python train.py --hidden_act="silu" --norm_eps=1e-05 --rope_theta=17000.0 --qk_norm=false --weight_decay=0.032
Each number is 500 + 50 x the weight over the matrix's rms, rounded and kept within 0 to 999. Layers, rows and columns count from 0. Numbers have three digits each.

# layer 15 attention query, 128x160, rms 0.174, rows 0-127, columns 32-63
484561563525588423525559471494507464471551507488496446513431468541473575555473456437481467506425
539411462499499539518499556452482511495584511513533526550521507434490512473443505540610608500518
599375500522480473533525583461518464440514534454497445443530500476582538524516567497518508593480
515569454509456485522510516515602537468482427439536534508480511500485567530533493491540452431493
399521441491455450504474506521414483583507537563532535505524513464541464536485575613442467455507
518503509533457507553531538488470466499532537518526496508511551554510566558460478489549491546491
525437550561478515533454496523493527494479493490371488530557612446504504505474518538579562485500
497501530472487542540532467453519469574530522482533495475554567393493510482467507518427463437471
496484470526439566544410606512527443537485524547548500562429467460511371538467574534528484466556
525536508496485520559413506577430419491529527532451620466572507494527516439540498459517588494484
542546509545505474451471514499592502453527511462553550446545429493520461482492425509513496509502
460466492482514538473475480519495458464484486489489561595517590572527445544450524446517512559571
486504500470506495510470505439473495460582554478476503511482390443466489408599453499539496410533
553481533498461591499484440456410523387446505488530443599457487567510425511495523510496562561485
544491458468578472480473545504539535502517506541565446539430468489436485471546527542461592444429
527578557470525560489531497578432507484461495434503534519539586433528527517429462494511525429522
462479523546556415452560492507521515466545507539606477517433454526471527535465510531482507510443
418574479451550559480581625495485448473508444499560475489435515442492466592508489479482526513397
559534548483460482465549420512518453462447486515508445484471491475554553474480537491516458505459
496554548499530536529530525433533504509604535556474527427512466551556510527513475513473516488417
524548382556494514444515515468502473498524569516603548491470610590499535514513493551457501458501
554467529515490436473539433440535504545490446537553480551535406483490543462426473572556517508469
500565670572523469480536583539497520544509516497418472470563491555572500493465537549568520413502
551454455502531516467448539572422496538529548543465424435428509553542473504548534512523526522501
447454511487553426440498512438488533439494514493445504566473411440500410508407490423500513516460
510558540447549530497526465541556486488560450497377504491429512467522554461459573509435571480502
447479557408530398593607474491446466480474539441471492502530537527471411454507559534510497552609
485439444484479478516447492477562505475484501462438509453488460521569603529403559500492463490456
628486415360524524536531490582383448385545523602551569536526561580453557467409528528522555496566
522630535427479472494534424590489503528599529571513519428372402496577466581442536500489599526579
457537530583508445450500426483519480473391491514512457431441463547433534500517565471497570555507
400486472431477468532526452529462466548400492515531474499535468486487496487494464423547485488471
483482457438565501469440488479531532426637447518514568527483566466507469533550434584421547511421
420472479402509564512508583480494463512486498516422486599426507469606475538520595516464532508530
449458599479561505523595566424520518661476556535509502475451489560507382561440478649411409408542
493499527529506504513428452544477443540555513508602473544509520511463552486518482548554521470588
500492439522501495492439460527430477496426502555539466519501530473636351563552412561495426533541
570491503341546488481416494533522525555421437452572515451417533492530557495539480526486488510558
353514465487558484490421556458579450433478491535511377411470527471567453514418496502524505489578
507437476482523547476363534463487449450360548548462511550487412555448546448480503521382615439540
618519541560552496485484521485556499568422556523517526503619553495490486639476551524466547515540
517439562570494468405596498570462541419591497520420439450479404433403499486476545479463459431515
487545486518371467490491463562450451478478505501514502401494546422564514471586489503443468456491
572492518520564549507491459471454569487434531487494551494482564494540419581545540422535448486524
553616596537550551574436444553454539550489417545392615523462511367577405422570429557520414573530
492519571455476501467483531552504515418470439508561511491520457495523512520468512412523518419585
526514491574546551513525470503436546475484554512436431633545527450474569541582427482471518479525
524543487591448511507539481490426481398477499512544586579477509510446499531429458505433512506506
553513420476476453464565514500453384566515556477601572494580415569519485583653499551445518496509
502528580471477518426546527511581415553541460486452532493468529600417514442543499466563475444578
539468576475514517430532425504473416512493489466382495469472532500477497573498436520539574541499
458509564502403398454442470448529492522497584502519496519535573584535535439602472467393480439402
488607518392560485427497537456629533407471512546494501491583523551483514640509386487495498523465
500507461518558538548518498468470492458497502455485581497528473617499434523588487521422461421540
501567503518446389496482465491433448461442481512466481453389493561594507563477460553486483500458
472522406472526558398555498540457524571429494490486543497559532377481592414471518608562621531442
557475540494492500466440485547527515489466510529523558465398455508522474541388535560462449499512
480521580499521484447420513535457524616531530506496511545488427557592471521458439516307522565456
553545479537538403543521542408537397535411477518489505473382463502485551482513496570427534561536
425602460556585572484582477475450540521441488436410477480432524521466473536511477510488567390463
522510490583517454524447448455484426490459523552573490485533455470409511582489548499490533512567
442493441572537523570448426466461523583558449530626527382444417450513450454489606540516466583435
491483515504577496550458484485497514519457473499482503424515504616513452596503509550643519517596
578426555525547452456521489486537471474534435464547450542536430530570522475440401458473478563594
532414499576547508556487552475470475580387418411513540509502531535461452490465535416534531577365
506531494475557506619478479455660521512581355304603512453415504445434579475521484465501474545490
446489454489436486470458511510372467509506592656449523500507443487526431469525561556479516480533
542502506552494533528501484446423510581450534488459535523506571517498445473455501466491502538440
519442421551491550452460523503443508560461618604433550412444523453466451545495527543517594466491
505437527513542449505522551525533481548485435470530492559486536573429514549505515479450498486471
455471463448455436509464523512427511570471549586406507427460556443545495485559448537504554479515
533573463507499450571533449441448512527548560481435524511508514435471459520476488508454459478436
454459478476516543490580452406480491566513558357481490486434492505500468431511564518390453525540
532501584548475536465507482562484596509471511403523510595532498522498516495444461492505458483433
544582420501498509596512469486480433541519524481443619570445524555492456565498516438453543469498
469539481471481443527561507619587465420541493486556495516543436567465553468446542538527455517494
502534424472585467541455579534477452523502586539449478452460476485486438495502564517502551444556
475568510539532496601471516480486539543546551520474571465448521445447423494538483487423454513508
482554495566543400488528531526442523584449491471476518508524515503510550440559492492502441477497
471507480500599437496534484441530547402495585535534533534422520466478463593556457580514538499432
528422518514566497549426404394534481549561459412596480479453556434485444548538486550460551464454
540474488457511490366450468611516502489450551522475473563609522559566612466483506482547517493445
509475559483516497555473489423492492553580511501510520539465511454436503583456450442456604430491
434450513446489587540539480506516468473503447443520408516572468458505581543422499465546468496502
491590535510511505581494399471568469453546486482510594485465427551425433541605496477476530475466
556577504551515503504510517609547484482490488393612430556534524578465524543443606506476455538466
554530548556400497457487538599547458449426513540424504491612448460572574415443505471475458440515
468462499569558502506477527556470509508499467540493513456512511582552526463517467501496476496540
457523528487578473511536488559644454596616449535431598545513586540504530528464638445478512479496
496475455473554468455509449312456498478498473514498420640521435494504494448417492526513481513498
422531544440494496503519437481575447441506489563438596473395429411438446470505485458453506465440
414501515531530471598525522458549549510587540550505630471458473506467475481573487502483510547497
463516485494449474544489525531543586494477545553455508475468524509482503549418452539501500550426
447532459566499481556440455471552462528530526511504534401441561520499449509512555529395476457548
471520506456427531500530509537540471433409599496569430460569413584503569424438547603551511497556
525480517505483481388552546504390491579502447497442574514558494464532534461492455403510491572421
560481505388455568420533504480481463503459509489416431499476526522598584532445616425397459580567
522575539409466541477397412507477468489487454603509553512538501569556576469497527419407590532610
535609399536587460522547473511428541429513364438523566548499518547441471451521640428509453555582
522419478482526509558566536503455403494553498459456455485520412460533526549544400470470569492501
588524582591574502532498613419460572492542442437464485542476557381516534498431546439496590551507
397580413545498418532514588535472465541514449428415529445522500549481519477458551435515479489483
464519459551402494449507410509476477608433526565429503539550596499502501515573455393420420512532
530477523613581479445489496458481556611476542525477459508507523641545438598535448520465520545515
505520474509532508518488555559512503452511491483526518527513470470551591489465618488437476522586
524545541395506498469471478502498483486571411401567411637614490537568474482436617282491463569480
480515437463488507521501535508560532454419527516462503555553461532487450508585503499483492439483
447517541556451514457472490561491512513566556532547464435519536449569473580509530607591414515513
560454560615524558568494511462496511557550536481540445537479504500464469563493429589494451445476
456591552497473494533537473481569447558494527428505563336502526494415416473510450460498491506466
518527592491582487405599572536444506552480513498515473565506454490532515493474559436512649576524
421515482493569526563472421497581492504510460485426544413553463478430366489501504475470563479518
582531530507481441495534470524544469460536534477569444553497474534389552474481542452525473470476
467523525555447526524449535527584475476462518404608503361511613550478419526511469530487440530497
423573512515574491463541525509557469427548481470426461542613519541540554511463592488556499583517
545524479566521488437503533481594588418484434495416497460492565393480466440483494470467562488478
541590458483525575551523442458551483465488487465508495362541531476525429568459421561463479415579
427532518516415491430454527410510483503449551500489560513484475483522550581478414492389485596474
498574445464505546509505524474582463626585510614486575456565452487420438482576399468472543515509
607534409520570499414509531561493505609520565499518501643520538564579615489468544383527569487524
390398528420521546516438503472515489493472484585489435524492432558478427467402477508553494570521
438518493560498602564484536516561462475446501470479550434514517573494486411472584369570487448516
590494550418551538456439543520498479523553476503548450505554561515543500502490499522570457509597
495504411478473489505463549470568450463573510430510493439525429492413498444497457516454537475473
507536519396481528441541531529447438537452522536501520459509560438502418465519375398411486469550
474461497476438476627461571537433581488479497516436590505447470517456513429468488509481434499509
488486471586524577461530488508531479477590533527488459567485498503498480514501533537524476492513
448506520453527601419574562483527501461454462501438521515579512487434580422444518513530427533464
# layer 15 attention key, 128x160, rms 0.178, rows 0-127, columns 32-63
530499434523502489462517493532521577469504544458597472470446510449485499501490544474533494502476
496450500433525481589507457546442502484488429504495508497514455457514438545525505478530460508450
503439484450548531496466381551521563515510534532526542542455513388455445488595578456533526560583
522443513514453474566488479441513493464527566504536463480516466467540479479461486524482479526539
573455511444575434482451497514522550504476481369483441478516530491558536414452565521495503491434
507446472481441467515404501612502460479490438536537487524483509461488552528476528488542512536419
447469582609484433509467570450457408479482496487531572529470363602516446516452470558452516572519
533486467513494522453508567401431501497482561419504472513471448438495515534457478512508535489543
501505480510521483467456425475439442555480480425457489540442532549453492543451478524485449493458
511449540613551547488493530492549558482476479411586429581455511394439439500514495539504454487445
576496578507505523551511542486494477507496500463519417426442519458474557524577501376459500510418
509507497588474469585514497501485613519510490482501512489486447556567574518587508548479544456412
590412404585481536507494447539542524443529403476470534437572518452454588449477405491502432516484
438503463494480512499536577502489450491507507435549512491582378530489497559375440517519547546492
459489529466583525530472489449498523499595535581480423565474514443399464508455483563409518488525
453443525444463485540477546395510385550413518517410461572441468472576500416432585479533512417493
440495516426456508537516489511396393500509499470480551481534492553503437563487558479543444531544
480541469477510434461534490513543545473450462439525420585423549473481502468447360480453498522638
491452450525482525451516442554523534632509511484502563542501497580449500460503503500520435552544
499474615449437459509482399601505523490440523489561424478494509396476476527506526523447459464531
478367496451503530494454523514513446419445466504459482489452498482457448480498568588457591536498
469464541467465594497417443529550536531533509468456519558472603576599581511438449437585446472506
430542448484387482559508531501463487468575470533538496534516504549552452551521524483578411515485
526562495524575472472476504502487451462458461483453591494627538426446557540673507555473503537483
467462554480519539473508425490586493640474395507477606479562391428495511561407471562596503480504
472426588486508468550504565389489510437644432446439519411506544477471414594523538477567494530476
515494490488509482481549449404480482512498524559484477455587408557452471588487510577496479486483
423596525482505468444415562492406511441484467583451451477595469474501522463573452599497463462539
476488537556459526506609496492504581487455478564506570559465531480429485482520513460514566539582
453482506467469523479388476401485451514504536458442504490500527422435519366468562488534483501492
578535547496467593544492532635544460490550465497562513521511495463478427494526481361525505487518
481507454616475472643530531512493450492434558542403542553476520509506455551451532518457531372535
475437481520347529550466519533472430614557494391564458468513529401491520489513481378610550683513
490576555522486470467504483434514426537500519484548562511544531533587461496449490561465475450549
487412477482502430450512500573555493453498555498476533489485433405526554536545404598532479504480
542604481610510444482519632506567415536528605549496526376402544575442517476520563543414390484477
494497488612470464522480528473591483491548488524502510425555494531399559591477543518446515542453
494495490529443537371429588465443484473457449468484503544537577450509505461492518493503473481402
536544510535498465502542548525466604592450454457469513509529516396554494511446657495442480453451
561594502544526483535546534389448567521446424530490585406564498416445452525413533522547526507469
514515539542484530489491367501519519518545495513532585501583482499440469497504541550450500540410
484543506502492494518508643435465551482363494538515450511469505349561464563420517537522359520461
487448558446469516508475539581486522628421527497487499389457492504450421509488537495511517548567
497453546481554453548539570462480521444517502523411430558625503530449539494488477448501514531547
516486501414543517488481513474468417497387478533609431474527524500494558487432473417510544504641
557437514475508444547533507453477519536531516503455520432511589396569517590532374478521465491493
487559454501492533456534502495467527468539516378543514562468486473544514557478545504545500551437
583456494469480478536564568475610503556517475494386478515482472424438475499530478472411486509496
578591470525523486546489579557527572540535514522476601413535542486507580473417468566404511413432
490487519524528420537513395490474471536519504542514490529533373478517449382502494468487513533478
483597453465525510497465604506585511469463510528526529450568505603538520472405534483471478507474
524459469534578468475470497547465514456542613507457541527439399551486440559512441529499512580495
493526559512440512525422552497508492526538604580506516438470534420401522468485516609474572466541
515484403440564492497511476533507552453475479484526565385659547497484546535494467549487621582553
562544482499486384526504492457486516543626486494403535659426539470562557457517507491493437494482
475501511532682582585466510423574503492495500503516419517408510472496597548482447547561477479399
486528471547486433529601595509450479504419517605440498455547521471533480423534530522456450494444
462573505573468479526475556553532490499509454490487546499549567543478519469431458485497403492491
515521549468503525501558555553405541450533476501522573523471509482467474511448492392479454475400
643516543503559476495449396433567445456578452482484630498527541583422490551518453463380558498529
469452511443501518541529521475509531458474491345521468541590533565412405449410592572404503536469
463436562506441429451470515625536499417448503492427506433538477497462512380612539440467508500542
404570523451503421467571533509464593460513503419527444479596491512477507408584535518400496493519
589518454501356541454475416547543552549438600565469533470555461529464483494522454566636354569460
497505556455483529463463451501492484428433528546505486485551449460496477542441544490553572462540
521471566507539531474481528566518458488507448481501477558549514462376470584524447445504463516448
544487491477464482537534500500463589545520511512413459478452553505555558447586472540450467501493
490474479458470513519473566494454534408489533545544459460511451475565495460438608569572429469526
527482456470488537525496416471450615562519512531501504497459505527567566434553455516463608530530
469525553452422498503434488506435489496406559518503470519488471440534535493499567465579515490504
475585413473458479564557479450464513514533529516524518463496502571466512468505528553449466505461
490524471412509468475516467471472489428476557476448451454497472510619499498396534585512502521561
486536543406502477467453567564481413425427548573566469455494464495483478564478496466552506481497
443523581427504495495480475469501436455488481503515472467531415463394501535446530505491562550543
501538474589487544524468544458460572465488533544436571591527398382569531514434553498563527463451
645499545539517526475442463473451518463524504487485502523450567486548507549462528450504605528510
415485446556512475489502485457458519540554504470480540454445451497515496400565486579538388497493
441532584504485489417513533541480397492463525542475504457555515489515573513424528571566500524561
543447539431499609479515424487497481548501507532532556549507532499509489542440494488447567519505
531512529429533446512456436390573489545549446586547418562549444450424511582533473486475546481518
570555525516515546485500463503563469467531593446515517517508554478573482525480482546549499519518
554469477514538502515519601414452544596476489517420522515456554468580480542552406498491591529491
420560454497452522433483484526483532555442527488490532457650524526526444460536498465524498526511
648536537496461482432557509416454542507453496515555562438540543534486531532528559498426544522491
530496539464454489387512529454518541522478561612545541510451544438538481458487464564435489540545
495449439573466561456525522378474522550538506506408536439526410481490436488492381498519550523378
552486548561592547521437607396343576461458445463497497471465535471484580493584501568566523489508
519510433513521559461517440549563479470466498547445464477548515584550521489492405514475464444397
543546535407484520581438404556597506439463661563568521413400505517435467492543420662487571477452
553524575545421505585570520608536515460519499529528445552456528489509452495562548465456484540441
584536534546500477429474427470517489417397588451558396607600446483587499597465569584474514448498
475545439433525454495484527453568527459560535502512496457489497573485467461480512498498445465444
529529454567465540524528479416521490490552403428538488493514501481465434493447620449521521576498
513505563400413473504516497574494412421444517525480466513466375481407457549462474444509573585448
522694536538481599467524510500557473361459452594591489529482372526504516512559526561447526440528
445581467465493459471537459485577471490475558472452511508521431545422398463438446597496483477539
543495551388469459604423575387372598465561451573456499533477502584526507514448481500464601475450
599639536514485454465548486498532516443508543460534525501466545600496581581532533428456687540523
636514539490522575465475564482541531521538578521519452469425487462648561516605552442453517478538
577511534527524478405459595456493528588520445452481481566485447600510466425460603347585524497469
519518526600494433470452543363413445494396493488452432575565445602528578586496471547531498589561
545515628414462547515505517539447492453557519542427459439581452591536420480505480478523549557513
530544434499560496573494517468533565482461507494511479505540513437595477422502546510508521385547
459463547582522512416452545416405466449409497514517507523508548499550454492462512557413549516512
493540506495539523522530420533584494568526514472517419463498512484532504511541453644472558386458
577534547523487428407462530456505440461524534516511466623541465563567575570456651434552445536621
558553518538436568521487542560471425516513501555637406505517456519500519431428552518460448513532
467543526456551493501420560585554515516456489463495537444426500436577539425444562555530473552488
461450603547442462549425467605469478486472527502531539353503532516462465495522455551532520449559
437459516461392404542517532496527505555454518471540533556432514550496499386470452473440431501466
481544534514488569421528518549351485447435500436482475550539491461504541484446548402508393559625
559553505568501480569480531562612430522535564518524461444511441476441337472572517464528479504485
452511458560497529567521512479524504550516515511493455481500537488532453449534528442509381455449
504600487463471423569474411429498490484489504616459439500453465479528517497504608600501489502487
557563480511537505501495541544595415559539455490573568556579569488517510501520608430549527547429
479493521494558437449558438427487488493415618444528520528530530506447455513510454385525495623559
506490518522550455377531482485546519477542511488565485554475447549508407532512420558465447492434
428449385526447496493510478508487517484519471531574504433436511503586564524449499569588459487504
544476585433492512576504511535543452444505543525494554566552485457429472431499489502475565416422
551675529512542493427545395496515456528540483499575432512408526568448424588493603418551489524618
511518549457542500531449484453584547411491510552518512669546510424529465488420513486525471548491
497552443516455484496500462574476428409471481466503491519494575550604455447517449483507372441536
542585555576534473434500471465566565464439484462619478578514345467534562520523521502490473569434
415498469457383535546528474482470508522576521515600479433510511512480448521483544476461533483441
422579452403499413518401458531494456500523484503427533462511518467436409479455452439441442487502
399446563520490505500526489508467478506478472458430448417507559621498580571506479486548502558484
503563586494546573435492437423527573518390461518492448492588546527586467546412428539535342468535
622457412550473450479406476521514520532539487485568513521485540583566477471597484497501478565523
# layer 15 attention value, 128x160, rms 0.228, rows 0-77, columns 32-63
466495446458481417544516428552438540578523467484551531493521411529475471514488552452498529519466
522545538430513478421537535346523465428428542504556525515472534441508466547429443585508470528548
598546560537530538561519462534489507493506509595466534552452556499463543461507525448502457441450
542502480461477489505425507481468509515498541487506545476522534496517489549577551401508506558520
489537453559491476525478408445495548545532437492553416510554439519538456493542455509562486490516
475504485433459474488495455477522444481462471467476453505483549481510551580513525550474537500520
470591418439514524427532482469519366543480482527473481485496493484522420563544441517467507403529
413511485515465512499565483504470503494530601504455573548524583536471466511476510565509571496496
496487484576495541450502464488488420593470422529479469508477501533470465514557504511469419524551
559490533473544460507529503564536447486463506555551495513535481496569441532497508513508523405458
486499487465488449544481495530429541460463493510533536541601377505450455572575547534525491416519
425521545527530489485438516482554447517489491528455433492449414495480532532513458453486564448524
474507544478489449491537554552501515445490419514559466519456483487482559448536456451524522479434
518463470425503505521426539513483533512497502529493473430446528530488433487439496441509533465459
483475516570533554506506376494566529503481497544427576571675515527469597492522524490629513515450
474474552433487423447522412575494478491473585517545462537497563500439447472537457539514511403562
543511505456577431558519583467464450562509375470413512534509403469550430537437554507429487564557
490569467516488564477509527508483507490442505522531381585512456473494511501555488533489453500499
524535566610609456452501486430481484497508470546451455465466424507409489510469496544520469559514
535538448579437549623491583585498502565557555583485516543531533547478531468387451472560479545494
607489540468559448505519521431499556615430446528488577529514453536472595549516422474442486597491
551463554522604416544425466478450490524469448529538482502534530517515532478592434526494452472473
540496452559539546493496562449511518467489550475571542509406589429488420501490419500483465510547
525506606499628520469551541471559537510510498467479543506457472475385526455553556496551465503486
451556464570519564421495582511475472502502493485552525518526497529342462501494448438504469560496
493458471495418462431429501636469456637505411490526492511491498496451607480536494481467489510566
475503476467444477426584491544515479528515448548567436529434517487581435543433470428547446501502
512503484514452506502507527617530450473502470514465541588596503519492548431514523462595497575399
537545425564483410477483518492450479531479516460501485423446487463552528455472522462565553490438
570507531493572516554522450425451521549470534495558434448439511483551482489519442504439441487453
529541481486537513476501592507452497523547446485528557486579489521512455534481480486483490490488
484596534484525546592538460501551540471525482482419487582475522543495532458545513515512496448484
597516464456532441502545475429438494418440491522489435444478541515567537411500453538541565503490
552503538476591473468530474381495429480503505434497437461452454489488556487446491571462397523581
479483484365535500491434556371499584461478538470532528492473590522520493447420496505562489491505
514572505584533450460572564444518584561531405521457502389506423506496525582577508512413487535509
449465481500437523551590469479491593534521557474566451522415557516540571525579470488461481454464
527494444506525529460488466545540471497476510502553585478496545447532522467466524466492469427401
552532533508464463462417489477467480466588503467461490521481615556454549499553533394479503522409
551535441487444479578494525584502449560500507462475542545525515568452527514491567478464520534514
541506492461499523519553489408460452528506480502492484503502466461505422487479500584449453505536
457564498499479545611502440438562492498578513514527524490511513473482620516443520507578517508461
510479490459527544486523519556530526579501490410560416556525519530451469509518590547479538438547
436562558437518598455505472501561505538488425433504531440452507459523507464556477491402497457553
513573495534492517503567507475616517508465422502472531541462508430534513471488531477419486570520
475479583499494408473533368615496506486500485438522522538546546556492428566517471533491467524514
456464561516484612433541429471460515474561479495519496543490473472480481476444465483506411498482
513424530534485414505616411503468484529427489442439544490516483506548470529521484480506579523566
487478482465358522461533526502484541444445529522533491499543523500472459553480497417545423515496
425565477512455459524460473512417486436424489499480467499521459512511438516524495559546410479511
479524467524610465428555540454527539503557429448452434501501485499450538500414455596456499438600
518537495490475497500515474522542505479534441534528478377489568509402474492481539506504454517464
518532541407513442618504501488483545525485527551513585561541639490487610520466503454552495461506
446546451568526403577501456467472472567473486473433516535580426511420441469433400506512446527526
501520366561532466487526489425594461497480438461452500490488517478466611449579528514507488474495
482521606512547542461568584517492510504501481428587412430477583594518512517464566529498486551498
445581544509553535444584561424550512572524440449496499478483512492472449546451476524532513514517
494521552537449522420540508488551510478547452499535504476453519437442518503509504545461504462424
459498500412513489504529542492552470414485545459555499510484537503439535508496502576474490498429
456512572473522509523510514509492534434519468460461473412474483469501544423461439478560525495422
485510437452476511485551452508422556503450486492509598583463546481491504440500522475529546552468
465410536527442514433563497486482430497551537489553478420504432544476479469409494482518501438483
547509521467477444414519481414608517492509484459553515505443537476489502583534466488617544427524
500573569563478510492394446554437595425510533481576419456558525454457536501510423544544514537554
428505405520545603522586470459526572381420535542481505545512450479495515508555481524492520547442
468534518460467429488578492617490458488535491432593487457483406570504440502564518542423450453488
433441596439562522462426539494478510508543502518566489512479496552578520546589382461599439455545
553507552503538449543507458431403565476511472505488513483460533451514568458547419583471636543417
586513508451526509510517560479504523567546459537546557542459478515623469494471471503468550516507
579524531579536497532496484485370583533459535448515503558440460439558591470488434487460499447537
562503504481422455578618491501487554596391556395429561506328477499535565489504575451458476404472
508433522523504517647608434651430578548509547511391561586542504478482557454491468492469564483507
498449418499499536440489442499504524522556524438512506537550450564490458521486436546503516503479
568473504445580488537534497563539440521496530473483549479479445483535418611476520527583639553591
555402479506489470511439430537572428588533579461442433511447542491568426537488453576416503438525
495545490539540602482532526529581485456509462551532587461515503471492494486470498477523412476511
490521470553482511456594451436502615435514493528477486570615533530371560466505494502507456504455
599448464524470434501578471485498515601537570462481539485471453473545473535466362398571581541410
# layer 15 attention output (transposed), 128x160, rms 0.205, rows 0-76, columns 32-63
480509594485592516512492497466516500562547505600392572445484446445513482549464498497490470553518
511515459490515518505477550481451523455458559454486456587516548425499484502490457525593534547576
518547369489542597593477489412525483541559466530478475507480476506421476483510555479536496471553
514500565452404538487531439497572448459527480461503463522458480579498637511449535516562493403593
487499471499431471430544493503526522509560585394512454516480493463515498548457490565558469504470
451499514483516427483531536527482394419461442478573502432449437630479516501437494447555456563469
577514556483535440490476555467467556461542542657507431401381490516531458499497509545499618533544
430417467619414500494539469478494521422451541475405532425553498488610512456490495543528442488382
516410477481538450473538483526542529517457447461579479572513466436496453495505527541593517546588
490470470468514521435479444533483498450517542495503471465447543474472533518441458535529485572426
524484437428480504436543454522575477475561393596478488499394507471495504608542498532430446483465
564501514505566439552542484544448499497480521572553523586492545566539456453532402473545504469506
308516479482506526442530433466483496498535483521500491475544504624466476448459541550542464556484
535529458412498498531537499551535444519494456478544521584555505535478522530437451527565554442441
523593512528542499605467524556547461491595560460480554457502572526507535559483603550453487580462
544529446508498504555436415412528552512509572524478584535452386528511430543449518488612486555471
545594519433461487513452473534522414576439536490509548560467524430497423461532394444455524559528
502493535480540459591481515320572546567502441510511460500536511539492518488438476554462467501612
494458563449560455516482518547431470519441539515571528468563549607443472535511499487495514558522
558521528536512432552476529502486479479483495467462509474500424388534525520484536457479563490492
516498498560564427459463495422526471515509599353510518461441478606441500504556473392509594584577
494529479506481569520470505450534540484501497557537484449463507587499421470494465449543510538460
532446529526619474475492394575586471483446452444581506526480473441500482474549482500485530538506
469446542496534544548581479483408466481550519502571489574625545497513479513480445514482511457495
442472487481486493498470489539486514468510429376480549525479465486582503453489526525472521483481
461544517494505519607608524443420490491476420441456494541529444518545546463477521393497549536457
464629528401567523441528516467493497515488589501514479500499495479495508510405422560504455564460
442506485538451486490503496517452508461538484552451468490536472546639518529469639483472429520486
521491503527455481568536486556459515488578577477358583440445572493494470584506499467480512508518
470478434472505508486492502450528526538536584412433501477534495462561521505402460462594566457511
463538502539566481506457485509551491578578492502549527470470450485571470517542476536489471461577
525419481532536525477466420486564413467529476564502530528469422442520696480529483457460527503525
545489439530507560487544491435493438531517497474490518516441503621455499546539510519465506572485
469469514476434478522513516517526604564525462506423586588428496387546517588536482507552459465459
500545529599489566424359570493473502499381504519511528534395467360442515524438456572529505481523
505544592551493478438462504543516406630478444579391500507551530534526421503476548428423525449567
434478416480501545587481522452473534604494515580537464475523550574355491515474465500533497462487
573544501454427489470445461488501365432585506434553461521555462441505453514488459422524471481457
537489472503384560457519592389466487569461544391513480499566523485496560525522586455530458471519
526444388525411424520455562548451494455514466496433530488468392575523545531557598467421558470429
491474553458514500526469551456440477519468461484477523533477404528505417471535539452591415522555
350473514467474513517498509544444539509484489505458474476388510388452474475516454495551476532531
517532523483521430484428557446521610536553524506499517518499432569540533499422455518482422484531
480470499452466508496526527557424447401536418512527495334486505457457469451508400501451507563534
512457440456529545444575387506466516541519531519511553487477456476501570491589471485450487506542
444528552509428508490449435527491458422365480561491481481469420548514559567537428537551516566553
470534491563555532465517508462378483530498440486448416574448462415564523483507505530458517625472
562470528526468530498506471541456537556514532533547549434584524629513504488558459468539517519519
481491460522452494505560414467499526490510568460558540436501546387552532560456499580456430479536
528510480450543438507492463449551504447491479425519463476509495535540474458542461487479482419472
456433539471500511495462440462444500506484499544491506573488502623546492494483501619510521461510
399502497376472477518451501439493513535534584525526466465497401474549473477515513499457513476510
449457517489466551467493467553479419512594514489471537516554489462463576424418455495495546516460
496469468478426530562437487559519503534524549497548501506525469342458490521557492471500540479405
547420496471544510522436488478506452504485526532467414512403424464390473481547435474405549522533
483451512473530381412515472513509462548486514530447539561536518637536439537475428426468475573469
505601557541508446340497489494463492546459505465543544464607534458533562508458475497502470515498
520484555409512493493504409512472566474572563511501520474459444573506442494545491422462561545535
492494539417459440497452482539500518462569504556554568532452522503454419544442539463462388552473
372536535442466580410496513540475449535414509555497541485433522501482530563494407481610476448526
503422494516576570449494494551565505533518529539593487489429513490416457532441493553473455489466
477460541526548486504443489517422554463527548479512526481627604421533515480456510510528544494504
380493552513440450454512441482599490500425605505539465530459542526590468559524490536484420500463
482471523492383430520472518434506547521455523498509501546585546527472598481513504503540446545501
430481481571550566545593516508496459453481449534419550536489460411563476484473509564523526523484
524578482506583523515528516472520480444581541413560455404492508505471434508509485489491486450454
493479595589500490455513453501437462539603483566455561509553519597559620549485500436469448507514
491483461465440509534467521501508524493560524592505475462453474418545513434504469584466595572462
520510572390471552455499598487544448431479502493497541470433457522565447478433419526463472489558
556452550520509472533477464552466505498504505525500491449413534434539445443506424519447512547478
497562560483526460482456495479576492481460480385542457335409555513504459532598542557446435394461
492457522547547472546521398509568492485489487474460464544462469373484493483477545441479400468469
452499454377470559412455478532514424543518611413511519460569546537492537429555398391467555540446
561467578516526481531512415417537456597524510466470563459502434505476474524549508464563556523518
492500583465519436421405434453504530466542553545586459452529482434607556553438547664557455461490
566493555543421553519530430485564459469516463466516567486464407403544500524420468498473449422469
480509518414483508450488526486575497496498505540587491531501488485443442449517437426488635508507